config.yaml
n_layer: 10
d_model: 448
n_head: 7
n_kv_head: 7
head_dim: 64
d_mlp: 1344
vocab_size: 32000
activation: "geglu"
norm: "rmsnorm"
norm_place: "pre"
norm_eps: 1e-05
positions: "rope"
rope_base: 1020.0
rope_fraction: 0.25
qk_norm: true
attn_scale: 0.149
bias: "none"
tie_embeddings: false
parallel_block: true
extras: ["local attention windows", "capped logits"]
init: "normal"
init_std_qkv: 0.0227
init_std_o: 0.0
init_std_up: 0.0227
init_std_down: 0.0
optimizer: "muon_variant"
lr: 0.016
lr_mult_o: 1.49
lr_mult_up: 0.616
lr_mult_down: 1.5
beta1: 0.95
lr_head: 0.00766
warmup_steps: 0
schedule: "wsd"
decay_fraction: 0.764
decay_shape: "linear"
final_lr_fraction: 0.0
batch_tokens: 65536
seq_len: 1024
doc_mask: true
train_tokens: 323400000
steps: 4935
dataset: "wikipedia_en"
Each number is 128 + 32 x the weight over its row's rms, rounded and kept within 0 to 255. Layers, rows and columns count from 0. Numbers have three digits each. The size before them is the row's rms in percent of the matrix's.

# layer 5 MLP down, 448x1344, rms 0.142, rows 378-447, columns 960-1151
099:174109127123112106122083093146093106121134183076123109117107089106167107173139152129123113132116054113129140133149137066065160122119124150135159096155141147109123117127167129177108119166117172133156153111073175131138147137143086130130169156149151110117137186098071137074137142111142162146126168121145102035113135119158089110095123144122107177097152109211107066099054111118065108134143122143159132140111151127194111188090104101159194190146180106063085073122176094079159159122149160167148150142066132103160085142091148147157069119139118101039125147135153105075166104141171144116
096:047142109090177159109091157100137146108138072149179108029213153162121131153117183119141114182147140134096205117159156088158157128125174109151175129114169129112179079141124137149070186152118162165169134158139109104118202110139144109147142131068076173138176140153150166082063119141094089131145152112123104162148183088203099136186142133113151104145108121107135112176071132159114131093140141056154116108136100181135152156159150104126089105128085172145178124131151132120145120107142118121126108153166155120101156173088167095112098141119149143093122182123130134062156144142134130112
102:172135150121138125088076124159127106122096105115147148141151090114149146107081140123157158118104067102101149170122123165138104192181162140141150162142100064149078125121136170118143140115168130161125184113127119197127094122107064077119112143141134171177114173108156114113109161102182166117156097170163119145085161094097205151087147125101140157130080083105091179108181097084116121148083141138041121106169143167067202142152135103143127139127098116096107144113137143146127089163090110139172121089135151116085158173149095121108177153086121154138124148102127165123074136155194152104
102:137127125132143094079181086161121101118058146104157132122120076096143126131095081109160160140132138119124140084116156095163148065128133105109131122146135131022180162114127135130144130110141102107106204120137154131108141123086149156164145110102158091090119153122161084179093123129170099161136167113078089117071097135081108103138178083126091110125118144133168111090097107120161137130108124120112142117095110121134143149115093168104136122092160149166147113131137143079094128140098152147086098129059126161156076130150135127196125120119100109119114172092116193076161120141125146144
097:113112151110132136119145080154125121156097149167130151086121100146114055173158166098205091125139123153101127122162107181126069089122130148183145050102146132199149082076117114117128152201070134144111124119082141087105148186162133091115132104122142143158086120163128100095046084156129036100147046119139146159124098124165138155147158153072166110136178130174172164122155163074134152166095131146135119093105137143127116144132094080168115109171190134169151082205101166060169102110106134113094133128139073094149104114130177153100095179124141081118133118121170154099120106175127137096
103:118133121181165086105123152120147126121151115115118139112168089095127127170094166126131096173087124109128091130148093199141128118080191119109113098114121128112127101069138126130180109153109112073076109110071203146146188116060124102132142075140137126153130121160132120076141135164178109168088095116066117077122100168128135181171121100153085120154081151114129125152110162137129163152163134098109151150096083119183122178134164143150119087090089145115185114154130168128143121125131179135108141198124099154079138122166152078082109134079175129119139141093151140139080126160124171181
100:206197119154115161092137194117112124134105141086129196135148129139104106108064126109176173132114189108104107149090145099139128168111160118139155111143131082130085122134136168118116166180141116101112104125140191133131137188102116133149105090116050141130106094100166102085055105131133140156188151168090154097111105157113172185109122115166096119105121168125170121160169215122108173150158149144211090128123119092117132119124161121114083133139111065183139108098138092129145085125139120158170143078183080092149148140080172157110180135145149159161152119059129156110126127140108149139
097:094127097155164170142174148148142107053080099068103162133128153121119104102110130074093132113091119163183070109149099128077142105147165106067169112168140175114200163123082078132122125140088128119167114150156138223130189130122147195127080188136119104164092082088122097151119201095093146127106140108158150169077130142084137165151131116173053157119143157113120165108172127116080116133103116102132101097135093147180118098060137141111164110063099141075119056079145166109173182162071089115123147116090122175167098071121186113153125078139165133122178099092160178120091108072148129049
097:123150134088140115091130111155179132130164113085148118160130135150106122092119101172122079099145123244180162092103170154123186183071150178145118103139172172092144081055137151202113150114141098108188163100131089164170135180151170095114072094173132169172153152118116130110055106100128168081130126108112094142154116140131108106158140151095143112122113075111115155072190117152152181182114144128118178100113103140108130087135094126119125119132078168140123158155136170110157176093116090155140102171091104183106125146118169156140159102162136099145150165141155133166140104150119121196
109:111138100150165110094111114147093165110066154127206106117122085124094062149097130037126148097118117119098147138097129168149107179118128093191078092150108151108095153091119111123101124165126139089148154123149170155164115131094090152116106161185146133133106154165135090139106108125126125129152185127161157149066156054178160159179128160124105080180091138220078063131135087112136118169091177088163157192123196198162151186176126155121133184129118090180148134155155112107133131113039143124149120084129114170082100115151094116140106129079071112136074191114147120187131094127159123143
099:103161106203142119143159129130123069159195160136106124099198121121123071121113106099137084157179094143114130108192150153160140118106169136149154117112128156152133145160079082094132125079103173095169062083100089140144114112074159119109176092149114138181155139186123108130111073142122125137123120082195114150147137142150103107120154127154159121145166164121139137113155155067136113115150161140118121139169075170112051130156113111095122122136082169080110174144105139151165111097130120158170116100123155138131142134158159128097114155142134099105149144151101142008093156136192112151
098:133132092073137108165120116121212107137166119160214141072106163146140076080117131095122094051114133126100150144033113144137092086166164142120094088129142126156148118142132131064098143139168079158171128141131147120129149140157117166127145100151171131119131094184107196096106137146148135093124091103147186147101120176129160111120094117159096147175126119140149150108122102135145158121159159129152167100200076071113177117097159155109121136137151109144156183134134081122107121131148154108111118142141096065109115089137192111119119152130097136160106115212107157123147164136104147161
102:136100122160097141119093096131104123133137121143138154178052161091091117092159121157147143111112133111125100123089114135111127119075125094171168146106177122126051107083129115128147086116125098146102141186132103100122138142145152120086072085153124115100176104104151126129159105114157165129146119086140049074104112174123099130179173109081187131156154142135091110135131123106102077180072164173131125162068150101130117093111149158141138100149185113094117089126134188111127156108107088142104102127069068140121189133128131115129121175126161139104155112127079142078078123135127129157
100:182167122140082113097122135138129138095128130139135104147089073160103095157114182135113156079137103120136151157111163097118132162106101105096130194120157075113162110173122094196102145131119130108188157077148161124166128094096119151122083138149161095177093095149138082152103185106170118197098124106177115096080107185095110129141160154129148096109125147119126146135175092103117144130102103111168117107081081076197137117091102134168138181125132060139134175097152167134156133149125131139116105199141125132081154090089116121073157098147112151119117118067170166082121155170120114147
098:128108112136097111130133138142068110158179079100124081208095174061076226112109078121116123199128120092133191130149176129089078073119100166047082147112106164127073146136119144122170188133117109118096104123091134119137128111153083169097109135126136160098181138177122136150115101179141107135186109120119120148108130094161118118136136170144098102093117139122083104124136120140111208138152133129154117075154146149140108113109067160102127097174066070102142143095115122102104075141125114152086137109136171056085092150127187121173102104103179125095166070116154085169130124126148102121
102:119163137161153122127110137167120115132178123127144120119108093043074166115109167118103151134117164103178175148129132093105147115189131057157126064104168132098126137100079181157148121118158139131146099169155162171096142100105160177075124153126118142094148113133126205151119053130102125110154080107194092102148079137128130147129123102145160114023109055059095104105151110127121074082176113121185141171097162203128088136107115121131106122140138170114129109162026174096185047141090151112141127086102080132125155164061091126085119096137132117153088082110155146072163152103081125065
101:094174106151121078087159168112118210160090097088101195109156114093119155141178135087125141115145172087143121174078126110163058059142082084139135117175131109111124109115112098115099116081107168165084142142171107138084151120156149135189076141111143199167105058164130151147112163153113145153158189107074117136130158139077158197165133128147091139093084093132124107095131072162066141186151144117139172131090124117090126104116116072137134105076118074157133123111107122190146102151105146111171143151070085181137187149125110182126150084187148063106131163201127110149118173120131117173
100:154205137115127165144171138105104097148157121108186148080131126156107146147131120145073128093128110101107185117129105131214123140120125188120167076104134150095127076169143186116083094181089140142147101124118093147121141142169153139169145168110131120162098075121087138127123108131132120144144155089093108162149155096117153134120151084134098151189080119132114089111160159123146099117148104097149055169060093102120127129097159118063156147135136118132202136150160129065149130142162137199137123110195151128133125079120133133126101157176123093131153166107103140181070064140145072120
109:120166125135163095129088118120140135174149117089200056069117127123122174153098182141146130153120081157145126095110134119082079105171118147124110113122094153096107074090116127110165148133131041119184145076117121183130077161136132117111079128160184147147112159162146112116102185151072078116111138135067118137152095146081104096134090153107090079161132169177161161142138180088117133181097128218129152119138083123159142167153080161106068145157170115113084116064105142103181103151107146132105111098109112173064120137139132167137168160146096156143160164166081111034099150152173132085
097:110135108132145152149121126114136133131104107185157097126134184098082131120183084133179136138109107137119131160103160146154130165146148176135127082174167190132151209125085072106105092069185139159150141130193112135137129139127125110136102101137151144111090123094147121108140134160136172120154117070110147036138155092104173141110118142148112096122128108128111202128173140126090100183155174135144135107094146101139152093183111077140113170130150108115168147116091151143121138129113113119145127099168109123155118123188128167110139144197148139112112095131112060202154121119119090091
110:083095150081149150125088161122153112115129134140142204086073114142127079178135117174075142136152101109138116158107115152085126115150138083080133106118110088130073147101111103113068082170142083093084121134135151111176087172182178199137073129104128135102107145102067167107106127157169134139140170087111070108124161163074090087147130119140096157159114119147080115147125152181161156094125057140199148193098144115160133175117097194148061126163152145100128178130129090158135105146161152126113147103173152130114118143071161140142153098114101108096131153100076153096071162172137111124
100:092108125120148134164118149112171181125202104110152153184145142125118109135151069094116119108078159108189085077067150140167103091073135103124174171123142139139147113101131113141151112038146149092130112113170159145114116115139150129137124115127089159124128058110143165182123087176080160123122137138142131077146147109099194144088133161086065057140145147217147099092154144075079142161144125111110100102133160119060116141067105067144176131119146166181141093145150093148113128101079114110121170125138138115115133132131166153138159097112108082142140104128184081119139118115096157110
100:158106132111115138117170181112120130170173149157109103134169148117061133088129130159144120093153103125077116106150215134128206130159080137135155109092122122130127083126165134159125063094161125153126069118122087168123114105158111057154126104107153118175109062105120182091143092191084078188120120122126150145117121075137118093179151133154123121135145144137111181133082157138128110070110135153211139096137085107189082145145141087137122126195122154184125129109090163068171126126095179159109134135173163134064155166172178112191155095146117167084186100138195127138139153125147158074
103:134165118160104162073131096108080119140074057127143097136132099184128106182107111154105085159100121124117152094124114101129109180184110118078126174142112164098180142081149106035086114098132121117148144105176106115109110137101117080079117161164095116095103121130081094105121116153146067106041144129094136160089161129164092145092105113082103165076166085139054105097086154117088101123147093107174174122152125130153118153121132192136157110160122059134149108154138145107121104085148145123146111120098161174111117132081150144156131137093116150181132122184132175149069101121123181128
100:095122101111051122159151116170138136178166129107145114094160132119101135122147074141108144168072131142136103110112083116157082144120178151122143130156098062168099149095115143134180135067080137156120082116126143132120124111112070103094122145122112125090121100133109152124120139087112029167095113095113083115159114125090156102133180125196132121111115132102155165120100127119128193077138108140107080055058144137133145147123207171108216145168177084087155122051153093131081101084130171110058150100145126086131147121147114153102139082098142120077211164149096128105082131135121140094
100:123105122133104087139134057112111093172153107183101103158116136104140111155125130126163061150105137122120145119135192164167069125121118109191142160166135145145086146055135101186157174196085118127138108106097170133143139147094129148176078118125111111145129142076181110096153145143120137164108050139110102101055122101114127102160153151111122100147057148128129149110144187144105115132084113120178122123105128065207109170102110126146164121101125120086100114176142111080159151107170134138170133099085078096154142106125141065178085123114101093122160086096097155183086135081135094125
098:118089147194144143083148158129169110123180053094098117165113155090142100084083220107160179125101153181100118118122103115077205163129145159117150152161145111098167044094114116153125139137143134130157126120195162110134101165098155183127110123106087130105136143115128143146064172101153134122074164148097171150181112153197154154206122113136161122152187073129185102128100122107083117124164117113113147114124113136194190096065172146170133182159019163132132161077178091137154113143076073160135138117097135132086155143126131148094114102093137126085095129067151115135153137073103111175
099:196124113128127133118140093129130125143102108153108125140157160098115132145137154114121158166156124171165055117149132149107125042137086098106075102131142114111196097117101100161136130075092070120118111105134155061095178124161174181119189141128098118087113138060095064054196073106101128182174177143101148120109121107131090120163092160119143091152183117119100109083150013145145111090102122197082116195161123080123154094123136105162119085105156114112131189100200112107109170075113095107059141108130151091150145113122116137143112157142064113150195131116160092172175128114133108152
101:168124091121155133116071142155144097152099138118133118116140170155143068160138077173130098106115114152129141178165144111133202102127128172188132116129134140138144131115107095160137148125112107071142154114157153116133168137139156096166125162195119165141158106149086153150144087191161148166143157137123177131088098142145152166127157120195163130187116139141132155123015149134082123083163168109184127092122122057123181117119156086115172112173111183163146195094093077118133174112125141165176180142110103179124127134154131084100113119114126162048142111109139144123122092110124096095
101:153107154085133087169137102127197110157136141095190118138110137106097146135122186069084158114133130130108075091134153094089135148129136043112146141110126170080143125077099124123099115105212152143180117170133093207157174082098071165117200080121167137139101160136144114104084175086118184107082173159132152126153113154072141115137107125104165120140180165171117111098149136136138100121167159079093178190147130114089073159127165136069119124089108082124137156128159142094131182108147115112158134127147079095131131122117088150123142157068069120112150164135102135077121093107104132081
101:119095167197136119113155116145110095089118115098134180160208112156115103121134108085132145210077044174135157105150086152156180085165119163094141128125109083087120148100096134122141116154069160092163104105137098139146119144127091204120131069059166148161126144121105141068138152097117073157165115134092159098154165127167138167096104127137111107163178143167113085136163127124055136118133083128128146107001132163161108120134123097133151088146130176117130052099175151112123113095115154168072155164154170156124090102132101097095125137116161121144096150128163173181167120090145124113
097:146158074110131162134178144088187126143135176100086152142116106182120142105087134180094072115168116068160193135124136128108144125148145129181133125070189143166129113133092186124138112159123123088107161113114154069113184068185129144140139142122143132131132126106066152213091067137114125161160125148097155181156110113100137161125161110168104111135192157032108150126088124091100079128110144125156138204134123156087152137168148134097151146133156136123087127088121155078098147143135075131156126155203137175107117155146082127129146135116151105197073141151139095166173130145139108122
099:096121117028193178179149093184155124157077201149133068162130165131184147179111160173133196097123117179185153107147153155152109142132048150107141137148099159155168191184114117123161170183142117126116126128129191114133091140169116123147116123120065151137084125093100177145102115109118132139173123063123114090128143116139092141113102140128055116137111174072164089081168091144095175097105105111144153103096091171082073165108114145093129102080144135116107149118167116068112140095175133141133115186163178111167089119132180121089140122087154161182135167135165106127115109146150185131
102:093159135126143102158126098161093095070171110158158107136115102085157122133137108134123067098164134174138148173104181164093138168111053098152120081095108091140071175133162130103156172136138100181116140094132117161144098112175142124124121136065090132091158137145130105141105137163094088165151143077168076147096144140118197149170121129140130116201098154130047126089117141167102121113098084134131097086040115099112177102103147139132119210149087109146081127100115074074089107167158111165172073137134087136148094106149112123169100131115185085171149127089131078082127078146108182156
101:174087149075101045119087167114169196076139129139126070094095114137120136101141131158153133137083115135104092130091114049123167126111086115083156150071111144093151111137157148136099192104169109088106116111166101091113112150097120156175044148126164183079125102127182069138186196127110096101154155112098133102132156139115156147143122152145167107075169173135145127076136147079158117118123107082139149161080162139093074136148109125108166137124137118101161085131119147097159081123161112088128139175101151109101108121150114153147061164159102101116133120142105123080101218112128088144
101:120116140091132125127123143076120162069120174101168106123143108134120133115108095143134208119097140131153132152124182125122137110136156081108131107050118117081082116109132126155087100140121126084105099103104129133160102165142097135078128060121174161092113203153144157091189120125118063136144145130119119094123113109077127145127104118211036119088096135152163163118090121152141080119148101092144123150108139144126087096095138169128151120187153114181122123088126102115117119141092107173116131135169143111168059051156124173161136138143153120146098105100129132152172119148139142146
097:120143125223118096118164148149078090140115155105127162145117089086182149142140118119096093145083175125107136132160081058154138083136120116138155169149131122177120157096124097165114145102167113097126186090068099151130095105130182082124080124152080109139165096100093081177132075100177148135130144121170109130121092196124112133089063154188114120134115166183172178078099171144080096157097042140138112125043109077108120126184104107112133157141157076134146102152129151156139142128148124162125209116174165090141133066130127177149055107100168134189144116155102090111082122155138130162
100:096156141093096142104106186162060109188065121114150122147125065107094129161158162152128096194141118148175163150116097170089140134162070086114146169157094084124112147149119102093076117130098079110171154124130154151183113123135157125106101165140169099160150140105109107172114191140111089155085085155147157143083140162110113128109099141182153073124100155147142087169048088110121107099143115138100113105170140145115092122076115096124147076164105132152111101139100089117131164081147159164111149149150151163139177157114135148070157099090135166151128086118171107161114150118105041105
095:092190137101106074136164082134083120164118202163161120176132152153094173140114117186135111158122153172115208125152090198027113093134134086154131153126098079135103066148145112155095174120101163092133092158104133069165053164107096165129129090143096101174174143126083113146115145119144051106156054113104087158127157108132122159106133121099112150171162134131145138139107060141196088154080132143112157130141117109094106059181084127122143134104134155085122085106121111139160059096152084065104143132180169170147111091155091131129083132099123104098193151159153128137132148090166131129
107:078118132137126161166123116137086092100138087151130113094115173118206145137142136119157126118099076125132194107159163100152173198152178181089113107177072099129125072139136140121164069133087108114078101097139123109186123157108149119144082097110128176151113143144178119118130089147102125116143127150136171044126081143078086132162217142140137140151131146136162112026149175169137127049097133175104124121147147133129122145133111102208131163035143136115077154098147130154111142126111080138160045089121150121077210130114194133110132106148080128168128066146173132140096106176149156188
103:108165137098128103118148101088155154216057143070122097175144116145118114125098128050194118096074080120102109158127135118131151100132129095189087153098157089101127118129130118097143057107147124097123093073148127139074158135084160139075135103178108118156123071100102158141129137116184085156195167142060126154095118131099109100165133132156137195109189170113152104122112143096149111155123138109131159132146141086088053113118154167124100197112199139165108146058090121083143115107149077195117105194119104097171132100110069144090131155112126146143109101075189121148185121142090111154
097:076115121151127177223153176162065082069126096101103094158062159108105159127119142144166125175141125117090069092160080143108144153155196125124064194150136129140126157124092122099161126137154132202147057109119129181122130119115104157124149170148106154151107108111131131166149175088149078105077156145145071087111128179124086091108200122118106106065146136197175127159160205149155101043052154126116049158105114165148148064119095109143100154094125155059160108087179127075094120081114132115153145078122141139121159137168130123167139189137140190116067074128132158120161169128140110079
101:115158106118115114171139105122161080095122146103156135195123123090131098116149083064180133159117171130075147080132131082096103086070170146164129113122145145195094149157104146137130162136159169171139068122155059138134114085109069125147154101091107132059170106084055144163126169155116118111115121154179085105117177080094078112088120123111156167159120151128136157145158085127146091066101118111082123156119139154083082137123141166109130146138160098120141080085097114135099084132113124099102176115116124085150099177134094187082133063130097169180134148103107132103149092168086123171
096:057159083149112148161106145133133167126126108146118149067109111148149067081096146151092176135136103147142121200130035168084134136114082138142103149100116162151104129081151136142127179126096084141100136073128235114098103163113112162099133155128059145171115132187176128071159112119141103092106075130140081178139131149121131056110139172147136164223082101172110120143081069131151126169157159203071164116162143136155116089119101111086160155149156127080140112116101178106096118079123109128150110110106179107116134125114122117171038171126108145102176146100159156127122113146198072078
103:157094123193124159117173106143105105084166125114139136130134146185113101121136136129129107130073167123166147136172088120127168153139164123115145115170134139181144108186150171130148149158132177144102129167132092063104123106125144123187172126119142084102132109111213097119182106110139173070044184151166134127073111125134163076139109129112133117058143185105157141159103140114127160141149135089171095122121136155146110160121097132104148125046132109130103108104154113100165098144155132072173162114147130103110126147103182122106128149121142131084141123080134163093110066141113182125
100:150078087143103090101068142149113084155106130124151204149142148125134096107112151124080129121184071118187062152206103142193140113116144147113185165077103116108107115127121147146122149113122141138126194132085118099153173154091137103136116177154203070123164155059144140084088132110127150158132143084183101024139123104170090071150109102092113106179081160113098082119154120171141143056197135152047107095115210110174093169091041079141139164136145177166131167091137160081129120145082181118096163131172145122143125131142124169184078139122110080177147153103104056071148101152147183145
099:101127152165138129099154106159136069174126171127084147187160115059152095089122158081125125124129131109121110118175115146118107129109200138061124155148198094117135131111128055112095067183123101122160078128161154150089110092201112084136151117141100119131102120121131117122121130195169114098104114119131148123125154080156162095163141165134132124157119063128080153131132150116093125087123097052122090126134085116116124145167174113163108121139050122108118136119163141175091133124117131076107143108110090130162158145141152181137136125078096112121108147134143115139146123145106098136
100:152138081120071160082174175116088172163118125175133134138132142104152108141175141163145130077134148168127149103121111119094119131084147104104129135140155192101096150153169173113167078098167136138132130115135131159092151105165145113131143117112086103127144109138166125055075155110112097101078113156102088118137121139176119092132152120135115102111166153158165140134157136136166123184123154098167122125161158170204126160121124129105186136128130108144100113116128138175182119092124193174152162183160183120152113131077206048051071024150193153125114121096160095174100062118159115080
098:133118125142130161141079153119103139100120095152134123172093116160101093132163153091118115082148109101165103114135156129063192151112044102115123111177102160113137169178174114162136052124133177157122118079078089103108149149167190133128201160139165092127112122147118129169117076070111145172099166144152079159123144168158162108103136073097135076110097153135126125102115171150146074161127100120099156133144106087108118112150148116141106072108174107112162173125112149131190114169109145099154143103089078122065101082156168093124103091142093143181130132127086166151157160123123144153
100:159092117142131134176143049179144151102229124179114081099119110094129109133200085118092097100106101121149164113090148150166126141160151111095131120182103138070123124139163149144125108115145156095100118134052098125169092085084099219111132172168112117143115181168101147137229095155111095093125182145099181192108117150135056209143137182160154157121155133110096119183053130087110076086136211167114159178149108130113128167160159061145116107146136179102103150119122169112140141116148115130161149124082145176123118172188150120061095086142169140116128135147182145115091142174103151109
099:153095180099095067113110121136144104155129175146075120133138119111174126049127113128133173099148088144190120123157104097159095127097172124180155087168158116111096118106123114169074113114091132144119091134148161126077105108134109108131119176078172135164102148142174147133132095134114136125156176146071180114174170205135090108109057126188184098131067131172189085093177105127079093082115112130126138138160135097115112124105155148138140058108104139166145171041126144162204129078156138112147170148144118098082087150119102096153137137141106156117090136137176148132110086072112168113
100:069160131063112139149126148114152112157137179101125132178077110078126130108111125168114076143098122187128128132094145162172190179164171156109101161154118145144117131122045119089135115125161107179168133133160077109159147150120082080116097076154129126161161108105114099107204112174150137091135095137140156107109118131092110110125143131150127105146147113072105094127055146146169092105097066131192149105067085077222109174110086110113176187144163156151111112113070146144114077155115088173097097081165145149136161112094120102154091137157079127086106139156080140163125119140082179157
101:157183145171171167082095173143127134182143100180110116168112065147111170140121152109069149107194205167170122162154135089081144132087110132149170169111079074162075149136145074122146171168143176138178118108129081117140113131123149146132159175124102127131123155142089090168153129101136198090114129145150174104143172139154087144106142144110159156138102127132136138171109091133111105063108104143152133113162136120130105152144157096167051150105134165147144136144111110147142170115079158097166160150130128110039115199126102103094117138082124116132173133116098098102151124138068152096
098:118072107186114144145136101097135109106141159092166087088108111123103041104136093099153181141119130167109131125137129190132102170132129096167088114103127165173174089118129091101160092132152112183100096122135165134159062146149142106139114156075108131134152202129144134142165155074123053051148128076119200085201111117169145123119117156079166150131105110172133147185129146123187148077155086132082197116127135113141099144115120107111137140119158109157145168186132176149130132104132134106099115066123074102178092129126123101112160109144159111148128118152125161186100122153175126118
099:123134192130109144074102191171092116122068128107104120107115152073135155160100146142125082146098154117121113182108148097113111072108134134117121129099184150085126064167136102093184114129167127097143075079090137105122126130140131124107104174134062201120113132094123169142123110107077125125108131200106116133153148078082171086127143146142156191115139191089117129141125111099174141160152160134114123114141149098150065146117096130153139179107178145095145112118129099131158109130126072155146125160105083168134124154158159116112100097118120143169161131169121169158160138112108104164
099:107099135127122149125093130099127112162146146153102147109119121078147118138136085119107155171126158137103069193123126099164079085113086125101106134097079131166208098149098134180143123107159119176158087145140133173125122075190153106123152043075166107197112098087165095092152108190133174082154094150102176109144121095127085117115123140175093151083095120126175140190118159086112137090131078122144143190140156181129153083140146126141093074092122125078126099147091108149136150112111098158044065122127124076112099117112068124094217098088132107107087121134106218082123123177130141096
105:159136180097138137151136092086109113149154186094176143088136126130109139127146160138120107109077079056115130146124121148171101148093074102166137123094113144127139077111124138094093101149110081134192101150093148091105113112137132120175189071120154169150124134104130088129175140176136147080056106097131169105069127110155105109165103150176107125160151128127151122087126112069110153122122153105149106138128152085117110121123098147187168190034092177199111110181127110120127087155153073174149155141190096165147095150111139102110081108121132076137203134148126112151118000106157118084
099:202124086146154120160107130185111093181136134098085075163139104137157086096102155161099143129153147125128142121129139128125130121191110128174130112125159160094110128111112104134166157151099158158144142085074112162083188115137215095119164153101080141105039091169084144166126097125089101094186164152159147128158151059139121077162154108161113177115128117124087126104117178202080148134111128055132177170174106121118139139141033161127118069123085151124132124111096175111157156138136138073133151154129108164144060104125145145166094109151124080141101163073166173098097162112112117090
098:156149152117146094098105083163170141099124108150119197121116114133075129166104116155077185112115133174148096117111100152133121105189050157060127104117157066169076087197091104101149130143152103078140093075162131148158115141104157131038167142163106130164078158191026113155116148103113091175145179162151104188113126149105160132090076132076082130126181125127113136170122100169108123169146132127120136132054100148080133099122134122163097129083121156169105156165158161084135115176148154074117088133161118147131076091108160086078146095115182147129122090140115112137117073155088149154
103:108155189143132154134104085136179143120134137142170143135140104056126136146095126169062105134150140170154116115173158165135118114145120055185130152090134093182172072131057138093145176120153095150089109105118128163110071152200141112114131123148138123152153113138042164114122144200067154105159102142110115134171149184149098119147063152160124119105057084121097147097161077133097172094101127121098148173162138130130183224120120151174140140112135170128176145186062166097109193184149121143105138132111149153149145143129106175171142102204122075090107124116107133172135096167190138151
100:077142120041101134174061114162100070137177126100170152105150202168149117088121119150110092133119088099101123148141154082142106142140142181134122098125185133122154129125113116178150187174169128108149114138121103194082178127118146133082143112129169103136127143120124184134124163150144149116110113134184177076146181140127133168134155087108110159151124126153157119192111144110127127109131079121109147066119118160153080137119187160121140116149154131109122096094160146121132125145135143151152146126088122101117092121157109066128149121193114128147081094137121118106119141141185161114
098:128126130071186087137169094137113132129082095070114146145081115075142110106099147109149174127142099080167136105172084155172134062210120068142137130138143076096143129109147121160159169081134147101083136142173111114092139057136035195074112109106191171114137158134146113106095158076060151141076101050124116134153128083124122143118129152143148134087148127122128195131139061126097187142134109048090100105158130160105163154071108180116199168125068182126104129017092130108104149190091144118136130063137145160085120143151096113088113172154180161155040149094130162112105113129151174088
100:109148147115132136125120091160166158153080091154125154138099092104140109077163176144110112158176144110153174146105099147147106045167068075131163112109165114095148155048106132075144105160126130106078153141163146103121154127204085162099105128150122141122117131132090128124144133147150111190125129139101113118130168144136127161112086144105155109185147104175137077133123090090159152141100191122074139110126120168127129068134133114120134160106064211164142082174156095065171159134107136129109170074079152145135180133097134111061124136073164145138108201097120153172067158121127123108
101:108154142106114198136139136126104141106123140199110180144156141099155149137225116148157092140126082122183154143119169160170163137100125129034204164128164159117085112052163111200141137070150193162105073193109171120104139096130094143072180132076173089141114121091109151110076083097159193167124151043169108133109124153066104178128091147112179133129048145121150098120136118088108114124100173119129140078114147110144145066098123137086157125079201145109117129118141110137124117110124167133114150087165090081147134138181130171128098141145126169089178099108061200163115192148090092103
102:124113126125114131110115105152125129120162133147112121112168102125177088120111147103156138162115171076109139136123100127080121129102074132102137076193161110167063095135187101144072180110102143177116120107152172139117186118141189130147133178184186150102115117114151078149185136137153204193141114128098144086191153072109138110162145108117118100119083133175095130184159131121166147107164103112108119101160115152102142148142146094225097173153130130162151151130114144136097139123102130129132165115159151150076100142113122121104138165115096100049126120066116162157115129180159133151
099:159140162146147149101072094131156131145092125108106144112116142131157161088154133142117128070137128148132153130169095092133137164067124150199128156147131103137153127184136151158111132134143116151071144129147114125092070157165122164111107102159133154136107108116120144117099159119155109086136161097101124167160153151062116146151162182150145170095131075134067129114179125127133145160107057080130107145056120159173122135151062129109150121130181183088166112057131139179125117082146149138151215132070115114133108157159121131155083130094181106187112119137128102084148103079109209133
098:202073169179091086124107081097133058104091162112107138129162152147081156099173175166127087153158149134164119177136111168105091121115077156184137101107093105138117158107119141102147131113114084111115093127174179154077154172163140107183068100081118089150154134094161111132067130116154110098094109110132105097081157120103191138140171128101187138199087109066116109141113130148101219128075146118134117165142162138070147101101141159159150144179077062105136159175186139124113100136176193083121175130146119103146146166088116080108103145200196124084152158164113118118083172097170120129
102:122122149176117084132133076069101124155123074070143127138178133144099131089096094148162166105111071144138095097127177110107199158111199113098127147141054101148153146146070110097069170072138094164111132119124131136121092111106077067127099138132080121137116154117103098117161105169130125146083119128164153175098090123165168116149123165088147166160166115130117148134098177174133134132097135114118129125115121177114112186154149115063163101181177124133139106136141106161102143162115123057135139141043128119121117128110137116159149135089153116158136155128157064065147157122123102085
100:050157170096120141080118111168113120095171135158137109136137090133132078142081133123067133199124088098160139130126152111179173141168150156093138101091199170124087164137131187132149130119052131143131083099132175172153166104125129124158145103132121150162149094189132102111096105102114165153148130132158141122119103106107077160125192129151117114133132127140125086114131174150115081156131095150109116109092146122101113189119100123080160066095110059115136109176144124089209140126100136075112109106082145167079179086106222084137187088138109114135080158153134090117100117121135156083
102:104136127081137077120117177074131118157071123150109120123178108066125168154090151147155099165187127146142134109155121142095089153111138137107125181100135127109072099151125108180111108106137103141155131084127088092148150193096120132120115105138112074107136089128170167160161080146109104090145145110134095132108041155151136124125171161073116071128147208146138099167146174131117109170106150132113093114123127116146131102196101110145131087120163148151119062144153112168158108160102113116120111095095047185112218099101138081072168097169144134144197155136111082119130134102099120130